Weights of a small GPT-style language model, trained from scratch on English Wikipedia.
Architecture: RMSNorm before each block, rotary positions, untied embeddings.
Each number is 128 + 24 x the weight over the matrix's rms, rounded and kept within 0 to 255. Layers, rows and columns count from 0. Numbers have three digits each.

# layer 5 attention output (transposed), 192x256, rms 0.0777, rows 7-21,39-53,71-85,102-117,134-149,166-181, columns 0-127
108139088125097131148122129142139110113162127151106121124112145131130145110131171111108126127131123152101089118178147101108113109105142139083138155115117085151133135138083139158174142171146111138119097104150153117130120103138137104123119115123165137157122107142118137167087137121149125146094144149118094115140127155091124133114113165135105137134088131105118153126167128110130133097147
118177177120147105092144125122100143131117085094124103132161136100107106176098132147136114113128115146113134106069125109195125112123131150108142135147108100119130130127193141129159097108099113108137177137134141122121145059117117111097126166113141113117123131140126085118120145135134134103122138158123130151094159161121132094115127139131112147149093111133128125105157141135130137120109
164126105156105112139117122095102132145128117104118102129198124112100109158129152118112107087115133162145114127121085124136115128139113152139143123101137127136123138111118114146098144132139123113141168159148130134128177117144113145144153149117143117154140131098107167112121139104135099139117135114143135140096139126150158137171129189162154127132134125127177129112149134162161150132061
118123094122121171121173126126116145137128106130112102173154121127179126087161155155125059139141151137144086130110155127097117152142133167156086136095152116137133142143132116122088155065102145131151082119133145158142163148134117166130107149169122098106129126090120162126138180130080125115140125127130159095139098148097154141128138109120107141134115079147129117123143104146083114117173
120143111134128112127123153144099092159166149171109142137112094130105145114127093109184133125150093135148130148134145109124127120142120133167076114129141092144115156151083119133127148142099142146125086154107134149152138105088151136121160136143108161117115088102154122122116130122146124147137141140129130146141137109133157115139105148151141139150122146119108186143173140109123136141123
146133175156121128139071109071134097149119133121112150119136137152087097136134120119135130131116134179150124126092119156141136128148118171153159145122152142111121152119145149105107117160124142127146164175144127143116147122154136110092119133125100118105148140096144116148102057126132150150156144167162057129129134112143111153112147132143109149136144130114152086157100140172112140108108
080119109116123139116155140097132111109103159083116166148121147125143131122151118115138148113145137101174128114148143117065072124191095107167142166140138123110135138143130145095132144144145148140144093127094110101116104195107127114103089125158137119152138103110177141135127116126097181078142108138126110120170137157127141143131164114143114098146148137097079107137120126084131150110130
128145122125152127162126114176147128150163152117103160143099137122126108134156122096149137147143118093144136128122128108144134101152139108105126127112124097123142097154119118128087132148121142163135104063137130162123130113098155100092134074082118102134120156133107133109134094182155117148142145128161122116128114128146079095115100179146149125142152123095140100121094101139116089139162
111151120118108139142123136129093118105117106144081127122167117112102123148097150152164112139129107129130132138132128143127158099111140110139147085121125150178120108128071089134107132118135117130142131110104140141126172094123180120127136122126133114124109116125114135121147152137132079134126140108086167159121124116118133091112106126137117159102129065099176095137145114137154157119137
148121133149090119102134127145126131116124140163119118100134109134135115137138131149127127156115106118145146122120158091142131147149146165114161142120133130145158137114130142107131148129140115108124155107147119114146077131151137147142143119112149119142093137119120112082121112135125139128136117130147138113104094139131146103165137114122086159142091136119094147149161132129140135148163
172123120151080137131142098112108130125107148107112114152078141100162152131097142152095126130142167120110126120110167116129132153137140120156085162159130150104146137102134128124090069132122131162127148147136137144116120162134082144140157087148126121165119116094109138162126126140147157136163173131118151079115145140118114106109109171159128160141120151152136167127133120165106108125136
126071130117129134123139156171144124113154177092118159123075162118174176094128118156134122145134123124109153107113121113119111119138153154131124140154107129133157133125113143090110089131108123146126108132120118126139135157112134130120123140149141127111114136145132119128107155092124155142138116150146111116096124116136119086125153116127124098172091117124149142097127126130172131129130
133132136147144121138129106146129118143140139160133133163154106152101110154138085125126124108106111125156144129169130124121159113127147112089075112145154110088171103161104100110113113119131126099155168137095115107164139143137123140148120118114106110096121136116100125131155121100100141133111142146092151093125130074131147132129148169170124103143157149132135115127104142142138114129167
113110112146139118182102124116113162120129095102120138115094138128136152170128122104132165136116130126157110130122132111092131129113121097151142116123104114201113114112129131118103183143136129102144113136124139123087126132105128116135146086130081112120174166161117055169145154103109129145139124136098070145132087139119090108100134165101172129157123106144128162130127151130119120135122
135161125147126149114128142129112131150118084112123114094120131122125154144112108134127124161121126186109138142077131141188108160090108139119169126110092122128146144114133133149128157124158124093100135122141137128133134123128117097160116094128131142106135098140135096051172158143139119124140133155142118129076118156147151088133145134102134124094140136146152144127126143162156120137113
161066153128136111118151140103153135108123123121120166155148122139135104161133105120130086105130120104125088130133120118093118067142144135127124169116170135140137150151212103135123132127144128140121085157110156098131157172098159095095167118109117108100165072110141142126125083151146135119148140172138151111099158138133132167171173075109215146097108139130165039203166143085140110148152
033165152137104146160122109101151156113195108174115108150124115140107171168161147119152156082170123170148089121103106113053123145105146120122109156119165162103105178144137119124109181085132119147124128183119091105096115139139173088158181106156133103041183105217088190169141137154151113154079153136163127124148099092153134113090159109144124134130134127171115130142125137078142113108139
146108106099162096130116158127185118136122165108103142159158086141149148168130120148139152188120107153118136140158078141143097119112133128133073187120094136167097166107118156164106116059080162098097150094082106107084139115114113148169092154137141096084152137061104107112167116134103139141068137173121137151153141149073096079161162113087112151087111142156116155147145172099142179121102
112152112099153179120140178168126144066138106127096164129106155125111130113126115058087153097156068124100166156138114111145143115115092092149190140126105124116153170140195167098077171139132064131124122164111139151153178110115131131135130143125115169163113123106144142138172141090124125099122109138053129094195108144107162138144153080105102184100137153135170133156187091096107152108114
109083136111160140108075112109129104122129099065133111141107168125107151125150092120103093064076168147130099127147164139120199110129164110120174198108104169095116131106132109132178129062145124135141140210102141066179122130195127101134119147088144110148124144106115117080149120156081072162140124098141143117123167141148109113107168156108153080145193130124118090109133109142143182089100
098093105084124167103136142141118145187075135221121098100133061136124144137176123126118142129107163078114159108114118125099116122149138090123142155161101093122147072071171151138087117160123166116126084139139157112126126083100154081129162109155166148196147134148144138136140135166068160159118077139123160114101158105163125165127154108133130147145168141132162184159151151072144138135085
108176151153113174135131090137118069113128113155150140140085127065105164121124075104150136103151093151118132135159161150133105099069124135116076106126143185123103126104065182118118153116114124148061125098115100162138177080134146187112159117170138121105120157144132149116180163158106102147175120137067064043178147126137131190164154161106131088134113162149127147120107154137117109127116
123133173085092176091127110099136045131084151170161124119092137092145149143080133106156125145123193107151134177120133134131132133078126117083153115136075105151130175155120106147153131130180070081063139124095146155131101144126169073135103192200150116047125104142168145101136112112138102091120119130070148116103064107100114097121123127173110143118145138093084123091123126155071153172175
114130181166156094131129149154151169117153148170173159119141150128121129142112123156126126126120140092156119139094160175151151148130106160140133173158141129081135095103123124117115126145104123209076176097207071127146148091137104128146135146107158151167126187156176102115196213112110097103156131122119085150079176105131141107136112163130228117066076134154119197172099126151118154122127
136094116050167126125120120121133117125139093074128107115095163157136144172126078096139095130108151114147157134097115155149141114140144143141086168125075102115174083171125122160087141129077055141161075163153137135167150170119123112089115136121126134119137171134119100164159138144103109126111132123098100182067103093100101122164121161163124119145182175204124151097124172092131114133133
080123115149183117168160098146171148136141080129110128090153094152091147089090122136119164172133139107189143145163120108095112126129147134119085154143131155111157099120146149099135159111163158146114139115135131102085114081142100149145133136139145197026120162110095082113145101101125166111051094093092152105136163090155105157150189216149128148150146137123091141100161143121148125054124
100123077114136114137083178131148113102150158135124160127159136141104139150119135124173113126143097144133078100145090086090117101121117139115147132126081105158137096121114130140131144155128102080149127171154117125123093120119155174130126157096087138151126118121140161184167085119159143123148147105090152200154086135056133096131129077096111147120061126124170113178078146139126112086146
102135077143125081150155080128110109154142102110144198120149184130134130206137134149129126128128078153112120130076119124117093153152154159114147149134135132130126147106109081123134085086128153146156124239124179135142096126131122117143155128168108158117168118082125080095100074160121129100149152103073125149141094160174130118090135173115123128184174136123146158197148122144164112148070
184092144149120079155106159154191092114123098149100154095153121148123148099135102133118122090085121095076156115133124149130139104137146124090121165136107103122140120167121102162111107143090149131175148255135123194121126149116132039130116140169140113110187117080159150114088111147100135095120159153125126133178171096112147169093135101134086091147107089148162142103146087160097138120115
139124158159146113112108119140137108122079170122144117155151112115101124129162141073133103121136118179034125060143080090138141085124082196146125122098119097128117131124122076137106136178131119133164165047151127135137116103158163124167106135118146140130121173110125125113110175114164169105126116158083180147122168104140120155109133119121134190158156121127135107138209099113102169098172
128114144142144121127085074131156139148124131127142157090114139088181128160159075104134180145067134083118131131114143133158120136112092161114097137106122106124124124157148128124137118104092120165155138084149117165129147124129142149127116102142113120095134149114125117129136131109118094127191131082107150127097175129154106133126140114114085141110138127134146169158144131077134140150135
140124091141132103130136159152176139111135145141136129093094106141142129148134131132115145159154133129152174121143134074126093098119154072175187117131141159121143100119127151139146139122165147125139089140120139145129115133132100121146141158117165143131095095079136119111110124138127119153125104143125125122170171146127139125109129167183080142137115147145088145121140112152133134099102
142141149138170145123109123119103146138135126142142109107112152129134128166078125110141137151155138103128144131157105132103116142128135124121154115101116143133126117098087136122136162118090113157142118124122128149147133100107114104135133126140099152135098134120140121071154091114123128117122115131101145135120142140115094155175111123167129147100087122093149102152104143124146160148105
130114127148132152096119111126095142123117130140131114165158123167109099120158121179108160122133113136116118135172093156126099102112124097131110146166136154103133109114124130111132121110110118116125144144157111146137097093133127135109168123109125140168129123091146145092149149127136117109139079130109123150131143150096104090147123090081111101100107146145147108031109122124106124159109
127125104121090122148145140102135124076133117129115172104121152125138160134118124135127103144115096114133147128136081099100114101102095165140108158132142155136130095100142109114120121099125140104112172138122149129091128144114110199124179131124106153120096140112131115179106132105114140164107120121080117107117185097160162141142158143153106126120104157135132094129114113124126166114144
088158132149112074127158152119130145177138148087133113131153114146111140138146119157106116130141129147121159121126112119112132175101180142100140109120086155137155144108127111155135080111100123148155114117131158134176102168089103130108137118127093111127093140125133114166114122131124111112127137102122138115134087155116136142087150115109173164153150140172111093126146091111084150164128
147125113156148114124115109115151142118117161143130123126091134178121135106123129154107092111111111130133075128123115131106148128082113102131110141179105141106127093103133108147169071124139116136119137093156127144118125104155111138178144149115127123146135129159131190067130098100112140131111149126122162130164119089134174108094116150143134141159147110139150125138126158083136138105155
074092099132121116147094138138128126150069125108118121084147124119189152145136100140155128118118130106122154163140090109086146128125130133140136136112135117099118089129121093136157168139106094149125124150115135137155160131153140164104127178138164180123111098141099136135125139125129149111121108145114119099126151127143156166148112121097096099117126128132145123152108158114156133119118
134168138177133186153143139142142150091139087089122150131110091104131139095158147137150127140155088182079155127104129112135125130155101125128136128112111124120127148141128171087119124168161088127085108116113114129102081134125105126152106112164134157144122112114150086153127181152137122137124113116129112142066168119094108082164167164153089084164143146167152091117149100103108141126118
120171135096128156089116129124115123107116181160139123156103144130105152121150174146131066107129142127137110146121133086106160131113157129083125125124146159127104136099097131118128134140105103133112149119160149139086123158089077130133134104109144130186134095153162123131142085152130075081152126145126125158136134129109125100115142159073123061147132112122166088089160118098146133112123
132115138127102106149116123113135104102107102143111127158133100155141114115134077096101141138109109146115126144127124162110152153106125117105076159150159120135137126142119124101136159116149132140128150129128126124153143149108172117130054138137134145144089139162142148110109084156124158112084119133107085117142124124128142127176126110085095106099174144139144112149092139047078147101121
136185167138082159210173108139137148163105130119131118118107054096158095166128125154123193159102134140160114135142082145132115164137120149119058133118114144152119123134104124119145124127132129138156121098100069114114100153108184099157106103152133119133125120119141108159139154111148124136094116118156138069141104135136129116146127125174079139136162124146144129124114133124094114138148
129108135119121138103133161136101106140171119141137136149118147136127169113124128153160193144136154107112132150099137071128156160140144085178124168160130150159134110104108130143115133146134094138104152136160134127144132090118120126144135100132135109128104138154128165137109144155131165099124146130159161141153088160104128092122098115130119094102130139156121122172145139131119141124139
159120098065132107151130154164120094100081182143095096156127111141115141113141122183144126144168135153142124149097129122132096145096110147109133129104131115087135133110158092150128135133132145133169131123142098091148103109145095118145104111117126094155162112141145148169124121144137122149120122067144156151137141102113114099129123116128100139152121091098159118143156120084112088141180
140068143146120130134128098100114106121143120152101118136114120081088174113100138059129123167129127127165158128103100118091105115122108127119086137127156166067147112120127148119113131122117115104127139145141134116117137142123169120114171143132135120147181143136109142164138095117175158119152106073131097144150132119130155095152082116155137115153110122166166109154159127118155170174062
098109120133144173118142123140151132153144122120114082097136154147127108122133118133140145121121074136101142112151158198118100150134119137111106134118156115125149129083157137136116154092138082108093116102123165069126113108154103166132130127098101131151093137093135126095122122089138107118098137147158118120122108152075114154096140099161119096128138156130155082146149121152166094127176
177148154120162149107140169121145150147161117101160111158111105138120153119117096137138131120134119106151154144129124167147152147130114136142140142133164143145113179139086163124092122143151139110126110128150131156097134128110156151121147131138108141116097139091110101149105132147105141128116161113139144146136119128101075145144143094126150100139144105114134104117112107124102104119144
154108103130155171143143153109127121116141121187142160101114143108099128101139105152159146146111095128150146164162070087144116174126111143134147108137079109139139126141107128117126134145094131128115117128134138093125124142088071149137133081150084155133146121144134107128142118139116133136131134132094108134132153157138115144138110145126073163089143120128128109091122138143137148116109
086174085120142122114129151134136124129148133133160136106085120147109171090151116144115120112154142078157111173140132126159133144113113122110091137108128138099135162113156136090097158158150122120133112159125143062139122138129124135135122117154166133107107155163132100154141165118103148122144132169139110142145103111085134136110103081084116138113150129109068115153119101103103127116144
139133114154115131156115116091136145159108166144164129138086136137098121139103155112179154118109128139152142131117117146134132126135123145108144130102142112164085109155146093125110111142120163138091131105170144125162115157149086129104146133119124150134131141118152117123123102134107152123117131170134135108110129150136098065112090164170105125130168115109116152127089148131093135137148
086144162107144103124150115109118124134118097127161101127168162134126150103131163095122138146128137143120157169123101150128153107079160133128146127164107145134149140117164119133114094138109103142116126127174132133108119119135129145172141136144129108151184132153084084120122139148119090110173132139157154187143127133143075119121083110146122109132130125137119149127128133146110100132142
156134155126093140068130143123073106120106144156102180057121099075132120082079170131149099129099128152108088118143154103135107112084101098138150107149145139114144117141122133090135122116113120100058180151132150131131129129099137162153100168100136144087132074170090142107129110119123084107120114105159178167131139126118135132165145155098158086094102114106137162109137187131121110097094
139165130097088111148095144129115172121121086129153095100140115110122118169084092146123138136076145131162144120091155119130128114096135124150155101134137135109094149122170127156140160106147135097127143159129105122130102112129129141182129144148096108121138148092122098153141136161120133136141115124161164151116124113123172096149096146140135183103149149143091132095159098113114159155131
138145149131095162133132114119078169092119132156106113079122088123143126115121115130116134099135100131147102139164157133089097129102135105105120108150098164119093111103130115100116113114127103149137070141107154144079138123155122101127097122179093102145128105143150132132132155138083141127128122127123173165145139117116116096127094102070117136132145134150131146097139113101131150120143
112121129085134127112136119099096148122119135165145137113126137133124130136168116109126149162099141072136114131131098128106104099119132138106138116156102145154111122148157081153124134116124114131127123121094098178150114157137111160140164151151104129071139149114116135128111108102123143120143111144147099121172081168160145157150118147115152128122140178161133133117119142121154118108140
115109120099156088146111096180165113144133139144117177143141115116114100171111133156128155153114115151137129141128076136121136156114082112143113160105136086096104151123181144145175106119116176088148136121095109113155136085146156153135114149158161136066107176147138141097099155111142121144113109170110148129126118128109114143143113113129154096134154161116105141125111166140153137117120
128138130132116132128186147114153118146131151112153134125142118129152146111139141122147117094126154113095129118123070125143125117079108132150159122113132155147162154159125117102133102143175114122131129129135159136115126113171126141095128114094115141111177135127158167141122105175091108166117142132165075163157118134164096163121108127130125142135128156119108105117125090111123133127137
101121097121117126123104132141099120104107114133137086137141142106120109121110138080168137085156115104102151159139171161137095124139131152103145130099169102112083134122179123161110138124132176138124132145131135163167124162169140159075184106134089132164139168135092128158097134134137152111115106133120181127132172169135104146094131120154147141108140192170139136144135102124125117116092
126101154117142121194139135109147139088091101127115126158115105113116092088107138110124108112128178127086150161104092132172117152081157109120154115085073117128121088134197149129198148096128107130152103109150115169087147153094167160160155159137149126137142156117111134123143161147114083153126112122140127149134126137162136096169112098106156142150117083094125129124152126122114130156127
147132133108162148104157100110121132127133100151141128109106141143148109143160163123120146134127164120154129137163158184150157135161142122146114074130164137133140135102102139107151116154141115110119166144132122146132161118142119116061169162135147165122116145098153156087095129141140122126100138119118142086089119145138095167137103141141163087139125123148119142112159156167128121142090
144139119126186150150120113165124186156105103127114106071111134162117119115114086125161141117137139125099098168157154123161151126145121175113135149065125103115134107155129131154149130140089137142127097141121175095085103138160120169128100140133077137122135122150121105137119166149126097160166115161127128130126136149165137144093110087152106137160140116108131135124114103100173104111186
161132140102140137160128108132138129107119142125101099113094135090146128095115108142133136124164157108130122121151145119140099152135119110142136126140113079086125138151160154104146106145137124161146083095119126138120137098129150089143106135093135080163122118136129125126117103128129134139145129126122120138162126119123120164106156106131106139148112124109129153114092105114104125151171
101097130136116064128149157146119118090124114136132135154119157150113075109116143109160088154183140130131125112153096118137128133125136153103124135155110130104129062133133142120112160089083142116130123133116162126170134105117124114142122163140159132121124131100126127127177133134139101136125127107110111127099058131116150111155092121113084098088149132157137095173125132134161116114098
112132136128123145142107109106101138124112100140132118114127143123120092124135134154138084085140137141072114130119166142142170125126127115154123132128172131119139145145113112150125133114152113102141115101146140091177180148128134097156114141132116132114149126140167126074145150146165144106141139135118154115100158114158142107135135144128165138090144122143136142148134097108154140155118
119128148110110146107146148150131128131107081137127167107145126172124153120123095114129066132105112128117130121099162145167159112124154142132081135134110090156088101125140081155146094110112132119132138079135175112116096150158117127136105102113137164098124102125109127142131123136122151137140111108123124124126134160133117151087145125136113156166110164128121139115146102146108140174149
078110154091137120088140118137120096143120140160135136143111116130120119122143112132136154091169114121122109127187151163156159121145125187124126159118112102148143073108098142153133125165129100113112121102139146146114131153096119128152113118087128131132128143162125134113121077145180116127108130118083147132133112125156128080158125137121151093121167112160163136121128145121122163138105
144120138108098143136154101134134138135123155091105124155118130150146109158089152154147113161142125114096167129127095098100111136118121129120108108127126119117108153138132147147098145118139097123159139109101084164133104111161115122117116129126124112117157109100128171096114123121154136141142120146117144130113139115081134175143131127132139152103108150139123126174136128161104110130119
097134080081109094122098108135174106155137113105155103163124146146134129108155128124116150117170128138133095106134110171124135120153090111145134152098148119154145152121116156129175133155150115124175093156153108135114147145140119109107127116156136121112100168120156142156108124142122096121094096120101130137116129104136174138146107139118135123110153137132164142122105114126130103134132
141121153140121145096116112140106152131142113157142103137121099127156112100140120167101102151079146123127138118149112139120144156152157076155142119128160098095124159113122170117168119161093161164115119132099143144145166111109114088092124148101133124117152136130139089098145145106119130113120134123142104099099143081144085123116113115118123145165152163112102131090098153143137130112116
167162128173139114127130119128122145117116112120116111152081130120139107130128108119146130119127090096105177127146144167127112100115114110123121155141133150142134146141116134122134095139131111109134154149143095091125140086154145142123134120195180167172125133106115115145171127105116138094152147151115135116150132144098113116133125100108120119129127100150123116104164133090127173160094
140113115152125123140143121104103104175139125081132093130128153103100132142119155140123106117108106113120137137133155129143143160146132159122120131133123141148116094147133150136129142124124112142128113119163133130125158139169162105163123144128109129126125123111114173109146157118116118105120124152116155146113147119125153139117095119121133130147128101117105118116114141121117152130079
117096125143076146105099150063133125123148114138123152090146095130161141089145159139103140153143152094068138127129117150139078135108142163132128147166146119124130096157119113162140116131109133115186111134146164155170152174137122098142148154136138115100169087125122152118137111151124134111131091134145130142147130114144117119117124095128126136131141125102124150088109136124105125119067
129113121107140111095129143125152162121138110124096157109144180155115131127136168105123131151138107123154173111120124148182122110164121162105117122111120101144124081138127146173140113110102112112135092147126148126115117147130139117129142159117122113116094091120110131134176108113149107112126085151108168136145115127116133126138115133127143141114150142184115130111107150159163100183118
161110094137117104105106133117160128184114116130156104110133162142131137113095118103104138180116142181115175148142111105139118160156099073114141103121155145143130146096133100108143137165132147141154109152129102106106106152093120135101127100146134160120135128121124137127120086147120116157144138103132144118117124082145151140145112165139123125095126089140105140146136130136121131153119
127135075100151143116116116149132094127117127118113136153110150112115120123130151119113122158115136145137091142078087157118143087128115134108142132130110148125119138139113135135145158112153129109131118116132114135146096161137113121107102122084139131146146113152161132072079086119138099153135124149106131135144100130128129146141141113126131136129143121124155128116107142141112143116127
141128128108147157118133149125116104143132128095161136087158103116091131080125124110125055144166170101113111105121127082139110150124117078120085099154092165139153108139125104119112135150143154128145144098132131110108122130156131129110142139136099142101145110094102117114089089143124167124115117132120128134087129151103144183112165101130135098160130123156122120115092104116102157115107
124139115109143132068169171135146109104112124120122160139147085197117116145127165102084139104142132160146107116125102139132137128136152147127157102111132113118151105122127078107143169137108128140173144106103147138146160136135090126128163108128174129130113129105142151101131132122080132117104136132096104124147120096131138127124135092146161126097091121142118117116149139144123138143085
137110105103136109128122141108143137135149175118130135151125092117077116120128084114131085136115145108087106096129140120105161163123147122132098132138104127146123151134104131138140153122147125150145143135131127159123096124139127150168132174143093143114103120105114116153105124153160143133118091123119127112155095145123144124130113171092136122091115103149132129111120109128089109125129
093154113124116140148094125165114102135079148125159127121099139137138108105118143111111145114125125141127162128109124134127129133147137125122104141107118102127149147112123137113112156110154134139112102125135096115114097106168120132093165123127137147114146152149130151123149121127115124143153145147130129123123133144133136119101136150162097125175133153128116148049124118165133138125157
148126116105110067106097151130084124147134121107150145134115096130145166100127138066086094167124153126104120136152134112186137105118104141098100153143109103147149147163086133078148132176129128147111118166137115161097131119113152166093092163111170106135119131107150116121142113121137119152129141148145125099114097114118117159153102088108170086141135143072171122175139075124131108126157
109093129144109160129117149121139137099126145120132105103130152127174132185134142149157124128141108145131117102104170133126125148158173115123158120128129121117110137134097113148155106122101077109123116116110113134139161164132112134128110114137090117148138114131118140104104137134113152120098100124157099095142148114158155099106127123154111124153157147120141100088088189130117106125129
125122127139083112137157179141109128165148132095116124100150105132125129151117129138145115156091178123106155127113121132121091135127136105122137094137129135131139166120110141136131110088135146110132185129118138104107102108141157103114102096138137103094157124132117097149111127140144107107115154112165110160094119115122117148108155132133127111125133136130116123135116129113181149120145
152111137155161119105130097113152142129114155167176141096126120104155077155123140152134146087105148127139115074112153135122115121127135101112158116121150121129139153138107113102121113141116180117113117094083137104086139157137108134134093105134146123140116144156120155135154132101117156134140142138101127131133092166104138103150156120098099164094125098122156128107091132090168171136118
165119110162183139172160129159133139117149112128156140152099134137130154171109152130138107127140114129115162135130123107101131093129112098140142105149165123117139142149154135150101128128137127137094123102106094133140098113123085160086115154146121147136116124123109117116138126120144144127135103152180124119107146160133116121144098118143110150153130124138118127132122103133110141153190
144134150115160118132157120143070143162141156148167100130136137121103101144143126133137147096173132162061151148132137151150173124132097152094137121126134126183163118168134089110082128127137094120163128129179131140133071157152111136123139127073116145099119111116114138172100167101178124163129132157102146168096103135123104125113142111111108120097123107111181133133115136132116135120120
146147124129145144108143154128143145125149105132155122146174128130098111141160121172119128135135159191131074095108113117192110106160118155177095121108127107119128121132140145135098134110126183099154166073110142153143157091106097155127136120097123128138148137108123117117111085105130169107147118107158099088125100139126159178133133130156139127116145112131153128149118123116159097129146
151098146088153125148109114142143121163116099159152116117116087167148123130151131154122124081105130153146146112142128081134112131123111094092126134123106100083111179115150090115134146099077147128169161136101142118163103131142105146102172133117137140130100107121125136115125107110141127161119127146121169151147121130120080115108146096120131107126126134118129154112146107145129119124150
104163132153109151125153138138144126085138118149106098158125157124092090097135119115149165149145159147137106145110129141122138080127157101133139099103143123155151147136125123113141174129188098175096102095110126124118151121097118120149134118143118156136124119140142137113128149097145144131144136088130160125127118149145111139099117107130142101120125105121143117126102122112115079146142
118129131108117135130103117127106132182096146171171102133086129128127108188126096117163139105141119171132125144132152110133117128126143085126126135135098141134094120143112168151151167125079110134144104126137103138151175132112127163097109119159123103147138174147113104149089188106140090091126120132079134139127115092132159124127148113157153090114108131141149126162112147107145181124144
130159150114140105129157106112110125138120123146117136176113114135101130134152105139125149072102133122139108127142134121168163131126133147117109111144122158141136126153142107123090094090135094104085146119169155139089130109158091110092157153101144108103118122119106119103138107142139114158114142131141108143123130127087137120124156151131195141110103093099140107077138143131134143194119
136116106128137117074113125138120137134088148152130122149138093134111122140100131144134182130139106111142094083190169085097116083129100138151164113111128167112137143119137132135103122155109113131109125097090119106097161144164125131102105145124141155146124128103135144176149115132132147146110143112152140120116120119100120141122149147123124150071108124159157134096120150147106107147138
081158139172128146150100123103106148137121167134134118161126147092135141171137132130167150142136100123113150148119084157123160124128120167138109150171100154106129147140113159140135125113118127159112113109098133115092160125072144158157117158127101144146116166155089088115132178083153150126155099157135149162129158120169150116153118133120134156100133175122102156128122107130165141114121
115100088130121090194138145131152118149142137097156108144144159072164139152109129197121157123140127108132165130107154183104121138128157076175122135174101131171132161145125158118114118110094124122110113129104115143180137129096148122097102146146125137102110144130083119156128112135085104108121134081155123119148095131069120143123120137108111139122136135113124162131104126112117138146132
# layer 5 attention value, 32x256, rms 0.0792, rows 7-22, columns 0-127
170114113135120147126123155110087117149149104100142139148191143151089167128125108152157082110142138126134125119119149155112171123150102095146148094143149145163091092090146122126158153126155110092118119128116142131094098111100148132141115144129138149106114126100143107112104139111095179125109145128142177098161086111085129127109119128113173132093114098127121113181136090131134117141136
079105098109147146147116090120133136170115123141165112123140150113108113103159166135142133145065146140138101140147124113139093168175127098150083134102143137110131107070148114125065139109148112113135150100125162120119065136106135113164114072112107135140131140134133149107117101126106148132129109107123145134140159101113139155191152164120149155147068169142111103096098129149132112124119
115129129199178085098127122139128127104142140134145133120057123158086100079197154146132145108137139118087151125120115122112128094117150128134112128155150139120139145133146134094131104163137142125175122131128127128152086126143112131091160099096143119110104111140136091117121134124157100150135126128089182100158129128113162139135146124094136148116157131132088127107149090149109107150127
159146140171186132104127115155121132097155121144140154151138106135137140141132155126147121140153114139128166118113139109061211144099106141156133142084178106123100131137098121118150132134166137152125123116123156161107145158137132122121124113113108153146143139158150125143137104110129153134106155146116158138166178176144127135101105128139127118130126123102103137119144103137119125113139
142136158060157119141142152129114119098132120122173112145143130141128151147171131113087154185118141150113117108153150182144172114142145179134150137119116124146126117121133102130094108129110090124140152167164095096135126136150118091097125123071126077153141095109147175117155163111109113135139127093152150135124131086093123120098121147165153120150108146061109153134124135137127106172131
125141122108130151100069155127178192103107131180124094136093109149159112175129125141172134121111138110130132081117142114125110137109111133101143109125131136144105119113110152089119128114158145121118128095114185145136131092131147138169084125108176148144178124099138116100152121161129119105135114148136142151157129102138102121160117093131172131109127143139149154143111148142137092113108
076115116139123120152146149125136111053141108116138120143123093117129141123119106122111132133127117152118141123122163101165091126156143150135116125091141148148086125075117130113162137117125161113077116131107131159102169127107132121102141141134166117092138124133096076086195105132130102144109151119114140114115153116129133124146098173099108132103116163139151124121161135154136121144176
153136163137108143152161127086098094109147146138094104128082138124092124119149133134122124125111139101156130110128163120098086167152141143104132129133138153118140131142173095094127127103138155146139103181144115102151107171128154131141147092120142140112128131163162147106130122130103130164128130131133154150135128135120086117092153134133170192139111203151159177112117089108123118075175
111139122143147079113154136170123137068118152100114135155158140144094106122143113134112132134109191118126097122123150110093124109144125155129120138159166115124133110100151111111114110129127147122075138158132146118128136117153131147131135167156120107075121160129157150141127113111129131100135166122129096127130155135111113139143136097141133114189157076135123146128132121100104137162121
145079125143113110145122123149120177183137120147113165093122129113168147125149129117120104107109065152123108093109144158161156142095121129168096116126127140088135119148150124099138137159104163111111100160136128114157127114139143120114126117131129134094159088125147106086163128101119146142125157090078159089147145113138107165128138148131121134103144148126106135142134189141104182116131
126175103133119123150131118118094131165191150134160164101160112129124159105126165172135126123098137091130139080190127138143160100195125172144140109123098164102160120122147100123090125157133110120135168109154099161126124116125107160159170151126124138120139126091173121088094142106132107156115167124128152099115126125160139138125109131146123186122111121115110127082154132135095079144131
145123113141140134113120093107122118153145118177131134095145176124116099087140119117118090110140113156106096122124140142138128124153103116129122157174132107118144113072161125124151164127100112169155133154119146110173128150142146141147110151128123140120130131185066113105129104164124125066128138073090174148106151179170113135125096139089163144135120179102151125142138126099139103084106
150122137064126152145119111144128144105108094123102175164122150093130128105115147092150101118136148129106135113097110149123090182107112131144092119093153073126134147155159108104131119097133171119100088142178124130104161137105103140138130095113148117104161124121119081152128199164153121128117158125147116126126122083134154140153150107127118157108103093105101116125115099106154141115136
132139131112181158115102138120154094137154076110157161078134085150102107128115096138122123092098150111125127167146138117119175141145118114140148105126161114109172130118105151132115102150136100139161130159138100153144122125147103142100137062148155148097143116090122169118120142137106107120106125157109101080133119141109140110124113117147082141115161131129111107156108153159139140152112
115134152160129113117109105158116129116149148141167119149122180157157154127136132123116115146130116088134098116146136113148163124141128156101131083106156096179101086104142135154153203134172141127134164119114118125097118131146136116106153148132113152143137119162119133151095156107141078123142120126144133104091155133146096158127143098113101140132169120139130135106086122174083117098163
103118167150118086115156146127072142155166139082095070084144099107123152118158133109143107114090097150114130145101131104122081111082131116107140105077130108150135141088150097066099081136145140091126130164121141117040134103124129130098130151123095138177135146103139114122153129133157132140150138121133113129188149144152101101145075090135128130139131126116130150141159116091180122109105